From a checkpoint of a small transformer trained on Wikipedia.
Size: 9 layers, width 320, 10 heads of 32, MLP 1280 squared ReLU, vocabulary 32000, 64.7M parameters.
Architecture: RMSNorm before each block, rotary positions, embeddings untied during training, normalized queries and keys, some layers without attention, paired heads, shifted keys, learned residual scales, capped logits.
Training: 589M tokens, 12366 steps.
Each number is 50 + 15 x the weight over the matrix's rms, rounded and kept within 0 to 99. Layers, rows and columns count from 0.

# layer 3 MLP down (transposed), 1280x320, rms 0.0919, rows 625-668, columns 80-159
10 59 70 44 74 74 26 56 63 75 45 50 56 49 60 58 60 72 49 30 27 30 40 36 50 42 62 69 46 57 38 42 53 55 44 43 52 45 30 68 58 71 42 28 47 76 42 46 60 55 38 45 60 74 57 57 36 58 58 35 42 72 43 42 44 51 37 37 62 46 71 49 28 46 48 51 53 23 38 32
24 65 37 84 67 62 43 73 50 38 59 62 53 34 75 47 45 53 42 40 32 48 44 51 50 39 36 16 29 30 50 40 47 57 80 26 38 71 42 41 65 43 43 61 43 62 65 26 43 69 52 64 38 70 52 35 71 31 55 80 37 67 49 43 53 62 57 55 35 78 44 41 51 25 77 55 41 35 42 59
65 43 61 33 56 56 43 50 73 84 76 31 64 21 22 76 49 57 35 67 38 46 55 46 93 35 38 21 52 39 42 38 50 26 78 69 50 56 51 54 55 45 42 59 57 51 72 38 72 65 73 48 64 25 53 63 36 66 71 45 31 63 30 42 37 47 69 58 58 69 62 50 45 54 47 23 35 52 41 36
44 71 72 34 41 29 41 34 38 45 82 58 47 58 35 29 59 46 60 61 48 46 36 51 49 44 42 44 50 28 37 54 35 44 46 68 31 30 50 51 63 55 34 41 63 30 62 77 51 25 48 51 37 44 56 28 34 65 67 53 74 51 61 61 72 51 39 38 56 29 76 47 46 45 64 42 45 82 26 57
44 39 61 71 43 64 56 64 40 32 35 53 70 75 50 44 37 33 48 52 61 56 30 57 49 45 41 46 16 77 67 49 44 39 59 60 56 38 78 68 48 43 43 77 50 75 55 81 28 52 60 65 65 33 37 47 52 51 62 45 58 27 14 56 66 63 56 46 48 41 62 58 55 56 61 58 64 59 59 63
65 47 47 58 62 54 44 56 61 70 41 44 61 63 36 43 62 55 63 40 54 39 51 66 54 62 42 47 49 65 59 69 56 53 30 57 55 47 35 46 51 42 67 53 34 56 57 36 58 39 63 69 47 91 45 70 65 47 28 60 50 99 60 51 56 55 23 41 76 56 70 81 32 36 53 49 38 62 52 46
34 34 32 56 35 59 37 67 73 57 40 67 45 40 37 42 64 46 51 56 37 58 56 41 51 59 61 34 72 39 50 43 60 71 50 56 47 29 21 34 34 52 60 18 43 88 50 66 54 48 16 51 66 57 58 75 37 47 83 40 35 65 63 57 82 75 59 47 62 54 48 44 40 58 36 45 58 66 58 41
49 72 61 56 30 71 57 61 66 42 52 39 50 38 51 55 36 15 36 42 41 35 37 28 38 54 57 34 55 13 33 54 33 51 49 53 35 61 55 35 34 59 36 54 41 33 38 48 50 54 71 76 36 33 19 38 56 22 41 25 59 49 33 62 31 50 40 41 70 27 54 53 39 38 79 50 78 53 59 57
40 51 47 36 41 26 44 54 65 53 56 54 67 39 43 38 45 39 50 61 32 38 35 39 53 56 71 30 57 34 57 45 55 43 42 39 29 48 28 54 49 57 57 44 64 51 37 41 47 55 49 51 69 52 77 76 57 35 66 42 50 55 71 34 58 60 48 16 49 67 44 75 47 65 52 50 36 54 33 23
46 62 59 46 82 42 55 62 27 74 64 48 78 37 65 44 54 28 78 34 39 42 64 30 63 34 70 54 38 51 79 39 44 63 85 59 65 40 39 41 44 28 35 56 37 64 25 29 74 72 63 61 51 74 18 68 49 40 98 81 64 32 34 57 21 40 60 60 54 17 68 71 11 47 60 55 56 32 73 62
54 35 33 58 66 31 37 71 58 39 36 28 50 44 58 48 25 54 41 17 56 26 42 55 56 80 43 58 48 56 68 42 36 53 59 43 59 58 65 41 38 44 58 36 44 47 48 61 58 57 49 65 58 53 57 73 66 52 31 17 48 22 54 68 45 33 33 57 45 36 35 74 57 36 13 59 36 44 43 60
47 73 44 43 32 60 75 21 50 67 49 60 41 19 32 51 66 60 63 24 31 60 58 60 53 56 49 47 54 49 77 61 55 50 24 58 49 48 44 55 27 44 85 40 42 27 12 62 82 31 53 35 30 32 43 53 24 33 35 31 65 70 45 63 27 60 23 59 54 24 34 52 43 35 28 39 75 40 66 43
71 69 38 45 48 53 43 69 48 58 39 65 23 66 62 52 72 42 53 45 50 40 30 26 61 21 26 23 39 54 61 64 52 45 41 47 57 28 46 43 39 48 42 57 67 85 71 74 65 36 53 83 60 82 52 49 59 40 69 16 46 58 79 84 29 59 54 60 32 56 67 48 59 31 66 45 76 53 40 59
39 56 37 35 37 23 52 44 46 34 42 53 54 51 31 21 63 59 29 62 20 46 38 72 69 50 48 51 14 70 40 48 55 39 46 42 61 59 62 23 76 72 43 81 28 45 72 51 46 52 46 63 59 03 34 09 33 41 47 62 45 50 79 00 63 44 42 59 64 74 16 51 30 57 49 55 40 63 70 58
49 58 38 40 59 62 53 86 53 67 42 49 52 48 28 36 34 39 84 59 41 43 55 66 52 38 41 58 35 27 77 39 90 37 59 32 12 83 76 44 41 39 53 39 67 74 26 60 46 54 45 49 67 55 25 52 75 35 47 65 27 29 44 46 61 56 55 53 54 59 41 84 46 67 22 58 37 58 46 25
67 39 44 41 82 47 64 76 59 74 70 57 75 28 58 48 47 43 46 54 62 55 56 48 66 47 39 38 39 43 70 53 65 41 30 29 50 62 65 71 38 43 44 27 39 47 66 64 23 34 56 48 32 55 67 47 73 57 41 91 64 43 12 79 65 61 54 37 71 65 37 57 25 66 57 72 74 51 78 38
27 76 38 52 53 59 34 58 84 57 56 44 58 48 14 53 59 63 16 56 36 44 60 17 42 46 13 67 63 54 47 89 37 45 69 50 64 50 29 48 35 38 84 50 08 82 62 57 31 32 11 62 49 52 26 54 23 51 24 61 90 46 35 56 62 82 55 75 45 39 40 29 36 65 41 49 50 62 42 34
63 53 79 64 62 41 83 72 36 39 45 44 25 45 19 48 77 42 47 50 42 42 58 83 40 68 54 47 42 46 63 58 77 40 36 38 54 42 38 53 62 17 42 39 57 34 30 23 62 68 55 51 47 57 22 38 42 68 49 55 58 46 21 35 49 49 40 72 63 32 47 70 03 63 49 56 29 65 45 29
43 57 27 48 36 45 62 57 39 45 16 68 19 66 35 32 82 58 44 32 50 43 36 39 54 56 75 68 57 56 53 69 40 72 46 74 91 56 19 22 32 44 27 62 64 39 65 57 60 41 50 60 41 48 54 29 17 44 50 50 36 54 54 43 70 49 48 50 28 35 51 52 45 37 59 29 45 58 53 41
44 59 35 63 65 58 47 23 58 59 63 28 19 50 39 42 46 34 47 48 44 61 63 55 50 61 57 39 43 69 52 48 43 58 39 65 77 37 42 36 34 38 33 33 49 52 38 66 58 45 44 46 29 52 75 72 53 65 41 62 50 68 61 73 49 56 62 45 70 51 66 47 41 47 72 54 75 38 52 11
45 61 52 74 44 44 66 37 33 60 65 71 44 61 47 40 48 62 34 73 26 65 51 65 60 54 44 57 66 47 61 36 64 59 56 50 59 37 57 38 32 38 76 40 26 35 38 32 66 41 38 37 32 50 50 53 48 61 86 47 54 65 29 29 49 26 39 62 25 48 42 61 45 39 47 31 43 28 42 46
48 44 58 57 56 37 75 48 70 58 42 51 23 62 40 53 42 47 54 50 70 49 70 51 62 73 55 55 36 53 47 60 43 55 61 38 60 50 48 26 37 46 42 77 42 56 90 40 48 56 51 40 51 60 40 54 39 38 43 69 56 32 40 44 28 46 64 74 25 44 47 47 40 54 51 71 47 63 52 55
28 63 23 49 26 45 31 51 66 72 38 76 58 59 60 12 35 32 65 43 50 49 22 43 42 65 38 42 44 34 60 72 49 59 56 73 62 51 43 45 61 56 55 26 42 62 46 65 66 50 66 50 69 69 38 64 43 32 33 54 71 46 61 57 50 45 39 38 51 64 32 38 26 48 59 57 25 40 36 25
48 65 93 54 43 43 31 31 69 39 46 27 54 60 68 76 52 37 53 55 50 60 54 32 33 58 39 51 75 55 55 51 44 41 09 40 45 36 52 47 40 48 61 61 56 50 39 60 27 25 57 46 41 61 50 68 46 45 44 66 49 32 38 65 35 39 62 73 58 50 33 40 68 47 87 62 51 40 55 49
34 17 28 19 41 39 27 55 70 52 42 82 26 41 29 62 71 47 50 52 68 48 48 69 22 43 73 40 51 52 48 59 42 59 56 50 48 46 41 55 38 57 45 27 51 72 40 36 76 76 44 42 69 56 25 74 40 40 90 49 52 52 58 61 39 76 54 42 58 71 58 18 41 37 42 74 31 50 48 29
25 57 36 44 40 61 40 62 42 36 45 44 59 75 55 26 38 41 43 46 49 58 47 56 35 23 54 30 30 50 34 27 39 30 58 81 47 43 19 47 56 52 22 61 47 62 52 65 29 53 37 47 36 44 74 53 57 33 58 78 45 44 50 69 43 45 35 64 41 41 32 65 54 57 43 46 50 62 38 30
84 58 68 56 46 40 50 26 58 32 35 99 44 27 47 44 72 39 57 20 55 52 39 50 67 35 70 65 42 50 40 58 46 55 52 44 41 47 73 46 37 65 83 77 64 74 72 33 31 51 46 47 35 61 21 28 35 42 24 71 50 40 14 42 26 49 54 49 54 10 51 46 27 63 49 49 45 45 49 45
29 46 56 23 23 34 31 41 58 40 43 69 66 45 58 52 64 51 37 38 17 56 51 57 38 66 64 52 28 51 56 31 53 60 42 61 70 51 48 63 58 56 39 48 51 62 54 43 54 49 33 39 63 59 75 63 43 32 76 47 40 67 64 47 45 56 50 29 68 62 49 57 23 70 49 46 30 31 37 06
47 35 36 45 25 34 49 45 87 45 47 19 69 54 27 07 41 55 45 72 40 38 76 31 94 49 67 12 32 29 61 65 54 28 38 46 59 41 55 63 61 52 42 45 56 53 30 66 51 40 37 45 75 43 91 52 25 71 46 73 62 51 34 41 52 60 53 53 48 13 46 60 38 65 65 62 68 64 45 49
23 38 51 39 56 37 33 29 69 60 66 75 47 37 29 59 56 29 64 53 16 51 49 34 33 42 55 59 38 42 56 47 53 65 80 43 34 47 55 42 62 52 45 33 60 44 32 41 52 48 48 26 48 45 76 78 49 18 71 37 61 62 58 26 57 64 54 29 71 55 47 35 43 53 54 59 61 29 23 37
44 42 53 77 46 44 62 66 34 37 50 33 59 54 52 54 29 52 45 58 48 46 52 38 56 54 47 26 54 00 51 00 66 33 75 53 73 66 27 52 52 74 42 55 47 44 84 50 30 70 31 46 44 64 38 63 23 58 33 50 55 61 62 28 52 24 52 35 56 23 43 65 27 70 38 56 72 44 48 18
50 82 46 37 65 21 46 55 39 53 54 53 28 33 65 44 59 42 24 47 32 29 62 78 52 51 44 44 61 49 50 49 57 61 49 50 23 47 44 63 51 45 44 47 69 22 25 59 36 66 24 36 50 35 60 57 36 83 57 53 78 66 39 47 30 35 53 39 55 50 61 45 51 75 48 52 49 42 62 22
71 52 33 47 49 64 55 44 55 58 55 42 42 59 65 35 51 52 69 60 55 48 31 25 73 55 70 55 45 53 28 38 24 48 31 40 74 67 34 50 49 37 80 67 56 66 44 53 48 41 65 45 46 61 57 71 45 50 54 35 28 77 33 81 67 40 50 73 35 61 39 37 46 59 53 45 16 43 39 53
48 65 39 64 60 47 68 68 68 50 62 67 30 30 34 74 52 35 72 16 32 61 63 62 42 42 56 62 32 49 42 38 36 49 61 53 28 44 77 46 40 35 46 10 21 63 38 63 67 30 45 68 66 61 25 65 67 80 58 52 59 63 48 83 54 30 31 51 26 54 51 62 59 80 30 68 42 37 44 69
47 29 44 35 48 67 69 57 61 54 51 35 40 54 46 40 35 58 39 61 49 32 30 33 54 67 70 41 49 46 32 73 59 55 45 64 46 51 59 47 78 84 65 51 41 46 55 56 53 46 76 54 49 35 74 59 74 57 64 34 13 44 96 40 72 42 26 67 20 62 53 31 35 45 40 80 74 47 25 14
34 17 10 77 18 48 34 56 52 44 42 38 30 70 30 62 26 64 34 52 43 55 61 35 22 61 38 68 63 28 41 56 22 39 41 62 50 52 37 40 51 77 51 55 52 54 66 45 45 26 59 72 40 84 57 36 37 52 53 44 67 49 38 63 42 42 31 37 33 47 41 72 58 45 38 74 56 58 64 64
68 41 50 48 50 52 58 44 32 25 62 59 56 52 31 42 53 52 54 84 64 26 59 62 39 57 39 60 25 59 60 45 73 44 32 22 33 43 79 27 86 55 37 71 56 59 48 10 50 35 77 29 53 88 24 43 73 42 47 43 48 52 69 66 21 39 53 54 36 59 36 50 53 31 72 27 53 69 45 39
49 65 51 47 51 49 33 67 70 26 56 44 49 31 73 40 53 62 64 58 29 45 53 71 44 44 40 35 44 49 55 53 45 43 54 42 52 50 39 48 74 66 46 13 56 64 28 38 27 65 47 51 56 46 72 53 68 46 62 49 51 57 56 59 40 61 47 64 26 56 69 59 41 61 56 61 67 59 57 69
55 64 56 75 56 71 46 57 52 59 21 50 37 48 52 64 80 56 66 41 11 54 36 34 69 38 71 52 35 32 47 46 34 51 62 66 34 57 38 73 38 71 44 63 63 47 68 71 52 65 53 34 66 33 58 56 36 63 67 20 55 27 38 78 69 54 39 41 35 72 56 48 88 84 42 50 34 71 31 59
49 53 58 55 69 38 38 34 76 62 97 44 33 40 31 52 44 84 43 51 45 55 63 37 56 43 46 38 77 56 47 33 50 32 36 49 37 52 17 58 49 61 42 51 55 55 43 60 53 29 69 32 37 45 73 46 40 73 42 14 43 59 43 46 76 65 65 43 37 22 24 13 65 44 40 25 56 40 36 79
59 47 52 52 54 33 58 72 49 45 58 37 59 65 54 66 31 69 56 46 62 25 46 54 39 35 59 62 68 61 52 43 60 62 46 35 43 37 23 28 52 33 44 60 66 44 46 53 65 58 57 35 55 52 35 34 66 52 48 56 45 61 37 48 47 56 61 70 48 44 50 45 34 41 54 50 38 63 48 47
47 53 41 57 57 50 46 63 41 45 34 22 46 39 51 35 49 49 55 66 39 51 58 62 42 58 45 40 68 26 43 34 73 16 66 77 61 76 29 27 54 47 54 35 37 44 60 06 43 42 53 27 46 62 53 37 50 49 55 50 42 74 69 52 65 57 49 46 79 58 45 50 65 45 25 25 90 43 55 19
35 56 57 28 41 49 47 41 29 63 58 39 25 40 83 41 44 28 50 64 28 56 62 65 45 47 41 44 36 59 45 50 68 68 55 50 79 63 48 42 26 60 44 40 54 56 72 33 66 46 57 42 52 58 50 33 52 33 46 28 47 74 67 43 40 49 41 36 76 34 54 36 64 73 49 24 54 23 46 25
73 62 43 16 61 35 21 22 47 52 45 48 64 43 45 56 27 44 60 59 31 43 52 56 50 51 78 43 41 75 48 38 53 40 61 54 53 70 45 56 60 34 48 18 36 64 30 44 27 65 31 46 44 49 52 44 65 65 49 38 54 65 15 56 51 49 50 62 28 55 69 49 50 60 61 38 34 54 71 49
# layer 3 MLP up, 1280x320, rms 0.0992, rows 626-669, columns 80-159
61 39 54 42 20 41 19 53 32 45 76 26 50 39 74 37 56 39 39 84 72 57 67 73 57 73 50 64 46 41 52 80 38 56 65 78 43 57 80 61 55 75 57 65 66 59 25 43 82 42 75 57 63 44 42 65 82 63 41 45 47 58 32 57 66 62 26 50 33 31 97 40 62 41 48 39 44 44 55 48
70 53 73 69 62 70 42 36 65 46 49 23 55 68 74 44 33 75 31 63 37 54 44 50 58 55 39 81 57 61 47 55 39 48 23 38 69 68 60 36 62 79 59 59 52 55 72 33 60 44 31 40 51 25 68 63 42 77 66 31 41 47 43 23 53 51 59 40 48 74 75 51 73 74 22 53 52 46 27 53
08 41 56 56 20 28 40 44 35 40 65 36 70 53 26 45 34 27 54 69 30 47 33 46 30 57 70 40 39 55 41 45 51 58 48 59 55 75 39 75 40 86 27 52 74 45 31 10 58 47 33 65 68 66 42 40 53 65 55 62 59 50 41 78 79 42 47 40 65 38 66 61 62 38 63 51 28 33 25 60
47 50 66 34 52 52 64 38 29 44 78 40 55 62 59 68 82 62 64 30 46 41 76 52 43 70 33 54 60 49 54 33 68 71 57 49 48 53 41 60 57 17 50 53 49 49 37 38 70 41 47 26 57 55 56 55 32 53 45 44 54 58 65 31 50 48 58 53 49 59 25 46 42 37 33 61 28 35 48 39
36 56 58 83 14 51 14 48 51 66 59 40 80 46 88 37 62 67 44 40 36 60 50 57 57 75 64 48 35 60 51 73 48 57 66 70 46 54 52 69 33 54 54 38 49 48 59 80 44 81 55 29 63 37 55 56 59 55 56 69 34 58 52 48 70 44 48 53 61 75 47 23 52 34 45 75 46 19 62 64
25 33 43 32 59 55 34 31 40 60 45 49 33 63 45 47 67 42 65 34 37 33 74 24 39 74 64 62 59 46 60 27 66 55 22 54 53 54 53 17 19 36 36 46 51 41 65 67 72 35 53 46 65 28 50 17 60 27 38 65 46 34 52 36 63 82 56 39 37 34 57 49 35 25 38 47 66 32 54 26
27 58 39 37 28 45 56 45 39 54 44 15 38 72 39 40 42 64 50 63 53 47 45 72 66 40 52 53 48 29 56 50 47 39 51 38 55 59 18 67 54 76 48 52 26 25 49 55 53 34 35 37 43 32 75 45 74 41 81 43 27 43 29 54 42 78 37 33 71 22 51 48 37 28 42 60 58 45 77 68
53 53 40 50 46 50 44 37 68 67 61 67 47 48 28 52 40 53 63 50 39 63 52 58 37 38 45 58 53 34 55 65 27 65 27 61 35 48 53 26 76 22 69 83 36 57 54 51 39 60 67 42 33 74 39 31 56 68 73 64 66 11 43 58 30 50 36 54 59 47 59 47 62 75 72 54 35 39 51 48
52 14 67 40 43 39 48 35 57 79 75 63 61 41 69 41 51 39 17 63 37 31 39 36 54 30 40 31 38 58 79 50 53 53 55 74 28 55 85 36 28 43 29 72 75 29 41 63 56 47 55 53 27 73 75 46 79 56 55 53 46 33 13 63 33 66 56 29 65 37 65 55 50 32 80 53 48 10 23 56
38 30 65 43 46 53 72 46 25 46 46 47 59 63 45 38 71 54 35 53 64 06 45 63 72 39 55 43 48 37 12 61 51 33 59 32 50 64 48 46 56 39 49 59 13 33 21 53 67 71 53 40 79 52 57 61 40 47 35 56 44 67 74 42 72 74 55 39 50 32 63 61 32 65 27 25 19 30 43 57
49 38 84 18 08 63 44 54 60 47 65 66 50 55 49 53 64 38 59 39 35 24 92 67 54 68 63 34 46 58 57 42 66 63 44 54 56 61 51 67 63 32 42 44 33 57 72 72 40 48 49 55 52 56 64 31 60 54 50 46 48 48 45 46 56 68 82 44 51 45 20 67 55 53 42 42 60 35 31 76
54 47 67 51 40 44 62 22 53 71 53 63 53 62 46 67 40 61 64 49 65 39 58 74 54 74 54 58 73 60 41 45 73 83 35 86 27 45 36 55 34 42 63 70 40 39 37 23 49 38 50 58 35 62 13 68 44 39 74 58 25 56 58 59 47 53 50 49 51 58 33 49 66 34 33 52 62 49 12 51
44 48 59 49 26 44 31 56 38 45 66 31 61 32 66 37 63 58 39 48 33 30 48 37 55 40 39 35 51 26 75 63 33 71 72 63 27 43 20 39 47 40 46 59 33 35 22 62 72 33 43 47 35 53 50 34 67 34 44 54 47 72 47 53 57 48 35 56 53 41 36 68 14 62 15 55 29 16 56 54
66 58 50 53 46 67 51 55 28 64 57 41 48 39 62 49 63 57 40 71 29 34 37 65 35 63 82 31 52 47 38 60 65 97 38 45 52 64 52 51 52 45 40 68 25 40 46 38 46 47 77 43 87 41 25 33 52 48 48 36 68 59 45 38 57 42 51 52 67 32 49 68 77 34 24 36 55 46 49 52
62 24 61 52 60 57 69 36 36 50 35 36 50 58 49 53 35 47 54 44 43 59 23 63 51 60 26 79 64 72 55 58 51 26 47 58 67 62 75 51 67 76 52 73 24 27 44 35 70 42 48 50 66 69 84 56 67 63 50 54 41 70 49 62 52 50 49 72 43 54 51 43 60 65 28 48 70 56 24 40
54 80 13 28 43 76 65 41 39 45 64 73 56 55 79 52 36 56 64 45 22 34 37 54 65 33 61 85 26 34 35 58 51 52 38 64 53 54 24 50 41 58 69 62 19 00 73 04 60 46 56 49 53 36 38 53 56 51 56 57 52 33 71 56 28 48 37 32 36 57 51 40 38 30 55 40 77 47 59 48
62 66 72 33 26 96 44 47 61 32 49 53 57 34 45 77 48 47 62 58 45 29 53 55 46 27 66 43 36 57 77 14 66 52 41 41 35 52 54 30 81 38 56 60 52 38 56 29 75 59 33 24 63 56 65 35 79 65 31 88 63 29 56 24 55 60 61 21 68 61 55 94 35 25 41 68 30 74 51 53
30 26 33 53 53 55 34 02 50 43 63 25 59 67 56 49 52 56 28 51 32 62 68 36 47 60 79 60 59 70 59 94 35 74 30 42 46 52 38 57 45 43 45 79 32 26 56 66 54 41 70 42 53 47 49 50 41 28 56 46 43 30 55 37 62 73 57 36 83 49 45 42 71 71 47 38 62 48 61 30
62 70 27 56 40 89 50 75 45 54 30 73 56 70 42 59 41 77 36 63 35 62 51 68 51 38 62 44 52 45 40 57 29 51 53 57 46 42 39 73 38 38 24 45 31 44 55 37 53 44 56 42 71 60 56 49 45 50 49 35 52 20 39 48 65 82 70 30 39 30 55 50 75 44 24 47 32 49 44 41
48 34 52 58 39 51 65 73 49 49 64 55 39 33 36 61 52 73 21 44 38 57 11 50 49 48 75 70 51 49 68 45 63 39 54 74 51 49 45 37 81 59 66 62 43 47 42 45 32 38 55 39 64 65 51 75 63 38 50 73 66 51 47 56 61 65 51 38 46 58 39 67 74 46 58 67 64 57 47 48
63 50 43 26 50 34 44 67 50 46 47 45 42 42 68 36 28 46 75 66 52 52 55 49 37 49 42 47 32 59 48 22 62 74 36 68 35 64 59 28 60 34 58 44 50 58 16 44 60 48 30 38 50 46 33 49 69 39 48 54 49 58 49 47 49 51 45 60 75 72 49 46 37 44 65 59 51 37 59 35
53 52 40 56 43 53 40 70 40 59 50 75 66 39 60 54 79 33 49 55 47 17 69 38 56 54 55 45 40 40 62 64 47 41 52 18 33 52 50 42 52 40 54 21 43 33 38 44 43 65 54 51 75 36 53 37 51 60 78 49 50 43 45 41 42 48 42 19 56 37 52 37 41 15 52 46 49 45 35 49
65 65 52 33 52 32 28 49 50 39 58 33 21 62 57 58 44 47 49 47 32 58 55 42 33 71 55 26 61 56 53 45 44 53 47 46 27 45 66 50 20 51 68 30 91 42 50 70 41 69 46 38 43 73 53 54 68 49 45 45 43 47 38 62 29 63 65 43 65 61 50 58 55 55 58 27 47 61 33 52
68 38 49 54 44 18 63 27 41 25 73 40 62 50 47 67 45 49 47 59 41 60 63 23 33 60 59 39 55 54 47 61 51 77 22 57 61 37 41 56 27 26 06 51 64 40 49 30 57 26 68 53 29 29 49 45 52 71 43 60 34 57 61 46 63 69 27 50 70 46 56 29 65 63 40 96 27 37 56 36
43 40 49 50 40 41 51 37 51 51 43 45 59 44 35 57 37 57 70 52 60 74 34 51 28 53 68 48 71 53 47 48 61 39 40 63 50 35 45 53 45 48 49 83 71 63 52 61 84 52 56 45 57 62 72 32 71 53 42 66 51 60 50 47 34 63 51 03 49 43 61 66 46 65 39 30 56 46 67 47
63 74 28 56 33 52 53 88 58 55 74 37 34 59 43 79 44 58 23 40 16 37 51 64 75 12 42 37 39 20 74 86 54 54 83 46 41 41 56 54 55 55 37 49 54 26 38 49 60 56 56 41 59 42 41 26 36 49 54 21 59 51 15 34 43 48 67 38 29 43 51 64 47 47 68 49 21 34 45 58
45 34 50 52 50 84 50 39 16 31 73 57 46 44 40 70 65 42 50 42 47 59 34 58 39 47 38 60 50 49 48 60 47 31 38 70 45 30 44 59 46 10 56 20 46 25 40 29 70 55 34 53 27 67 65 84 66 42 45 54 53 68 54 59 31 46 56 55 64 33 71 57 35 77 44 61 59 52 47 48
27 65 66 55 16 73 36 56 59 60 67 64 79 22 50 41 99 51 27 45 17 45 41 52 39 67 44 49 37 43 55 76 70 34 12 55 43 36 61 72 38 62 59 54 47 52 27 39 47 61 71 40 76 69 37 38 70 29 74 44 13 36 34 46 76 78 42 51 55 48 44 35 29 38 66 52 55 59 74 69
56 49 62 62 46 39 56 30 45 58 45 36 55 52 43 61 58 53 49 45 30 39 56 42 53 44 31 42 26 48 63 40 50 61 28 56 51 61 31 45 50 51 64 40 38 41 69 78 59 69 40 60 39 25 57 16 61 46 61 30 44 29 39 30 42 42 56 59 63 43 70 52 50 58 41 62 68 56 59 51
63 25 62 39 16 33 23 97 42 53 59 24 61 45 78 48 45 56 64 60 41 35 37 39 49 66 62 69 40 45 58 54 79 64 51 50 59 56 43 18 22 38 56 41 38 52 33 60 71 72 39 25 46 62 26 60 35 43 45 41 50 52 64 73 46 52 61 41 83 52 45 68 49 67 39 50 28 64 41 52
31 40 67 51 44 32 39 27 47 56 51 30 38 42 63 49 79 56 40 44 48 27 49 58 50 50 61 61 51 55 20 24 48 50 46 59 74 49 60 44 53 43 60 31 45 38 26 57 46 69 47 40 48 48 54 59 46 22 45 60 56 69 62 58 57 39 42 56 73 65 43 60 47 37 57 54 60 28 46 83
37 26 64 50 49 48 22 31 57 40 46 40 64 55 40 44 28 50 36 40 40 66 48 52 59 50 54 58 41 59 46 35 56 43 49 61 49 73 49 47 59 42 68 38 48 30 30 22 31 46 29 30 56 65 60 40 46 64 57 48 38 62 61 38 77 53 42 50 82 34 49 48 71 69 27 50 56 46 37 46
46 68 54 73 49 71 58 56 40 30 59 54 64 70 58 75 52 67 64 56 58 42 66 27 37 68 37 52 67 27 43 67 47 48 26 64 50 48 63 53 24 42 62 73 66 12 80 45 46 53 77 34 38 46 57 35 56 22 51 64 26 86 85 59 59 50 43 45 66 42 39 44 45 63 16 54 71 22 28 30
28 65 46 45 49 44 35 60 77 56 59 71 64 71 40 59 66 50 61 44 55 46 15 57 42 61 74 68 39 52 47 74 76 54 43 65 46 59 46 31 53 89 67 52 62 17 64 14 41 63 51 20 36 59 59 73 64 43 53 57 24 50 60 55 35 64 52 39 79 57 17 45 47 47 19 32 61 61 14 39
76 66 51 43 45 46 32 60 53 41 38 47 32 53 62 47 57 43 41 45 48 49 78 52 51 60 48 82 65 38 40 61 64 41 68 73 53 45 19 64 30 53 51 51 47 32 82 45 67 42 46 69 46 52 41 59 56 57 60 50 50 65 34 40 38 36 63 61 58 52 31 58 66 44 39 51 53 20 53 30
38 73 45 69 19 67 75 58 46 69 65 74 68 71 56 49 50 55 36 34 30 36 23 60 63 68 49 35 42 57 51 47 62 80 56 70 52 35 34 52 53 57 49 37 37 85 71 48 35 45 70 27 24 30 33 51 60 62 50 73 59 75 43 50 42 50 61 50 44 26 27 66 54 37 46 44 44 45 55 17
43 67 67 36 35 52 49 44 40 44 68 42 61 42 67 61 40 44 39 67 46 67 44 47 34 62 65 86 44 34 55 50 68 43 28 45 20 66 56 41 55 50 50 31 64 72 42 48 66 71 69 42 48 59 51 46 58 58 51 63 60 47 40 52 43 62 39 47 69 50 85 58 34 43 55 52 64 52 65 52
52 46 45 52 27 57 42 49 39 48 68 49 38 51 60 34 56 70 36 40 50 64 61 39 47 39 37 35 61 56 57 65 32 35 44 57 20 55 41 35 41 55 48 52 73 44 25 53 42 33 62 48 32 32 73 38 53 55 64 45 37 50 50 16 56 48 57 57 46 38 68 32 57 61 35 42 39 62 56 61
43 53 49 25 13 62 57 77 52 65 45 44 49 48 80 35 54 53 62 54 40 62 59 43 41 46 64 44 52 51 48 71 45 45 39 66 70 52 32 28 54 42 78 36 42 52 43 61 38 35 41 43 65 17 44 40 63 64 59 36 35 52 39 61 40 64 41 21 60 71 87 60 33 38 65 32 64 59 64 31
25 26 56 58 46 40 61 47 54 27 63 40 46 41 52 74 52 27 50 62 57 31 37 53 44 41 39 49 59 50 58 48 51 50 56 65 33 61 44 63 59 75 51 53 46 60 45 48 72 58 44 32 62 42 53 49 71 41 24 56 45 42 43 41 59 72 60 21 61 66 43 34 43 59 33 58 71 52 48 53
29 63 46 46 43 48 70 40 52 48 48 43 34 38 61 53 37 30 41 52 50 52 72 31 60 26 66 56 68 60 65 56 57 44 62 73 56 14 69 43 33 47 68 34 50 57 32 68 31 70 47 36 54 56 24 31 70 29 39 31 39 40 42 52 31 48 56 54 71 61 82 54 66 58 47 71 65 55 62 57
43 33 56 48 48 54 47 73 67 73 76 56 64 43 61 68 41 50 52 39 33 50 60 46 74 73 48 71 61 68 62 40 38 63 44 56 46 44 44 50 56 57 46 33 42 70 48 30 65 47 40 49 51 71 52 41 66 70 63 46 60 55 61 49 40 46 51 43 43 74 74 67 49 56 43 51 48 32 34 43
74 17 67 41 33 52 55 32 62 45 59 62 21 65 41 58 40 60 53 30 48 53 60 20 55 29 40 54 71 55 26 75 62 45 62 57 43 61 73 50 54 84 43 49 49 28 40 45 85 58 67 47 46 46 42 50 46 55 40 28 48 60 34 36 57 49 27 49 49 38 42 61 54 44 68 41 54 29 47 62
30 50 42 55 48 43 45 61 33 66 41 51 41 37 55 48 18 56 44 58 52 66 27 42 63 58 47 34 60 67 66 64 55 87 51 68 49 45 46 59 39 23 39 15 40 43 47 37 50 15 64 53 69 39 56 39 69 07 49 26 55 41 41 37 51 45 28 14 74 62 73 39 60 47 41 50 38 58 46 56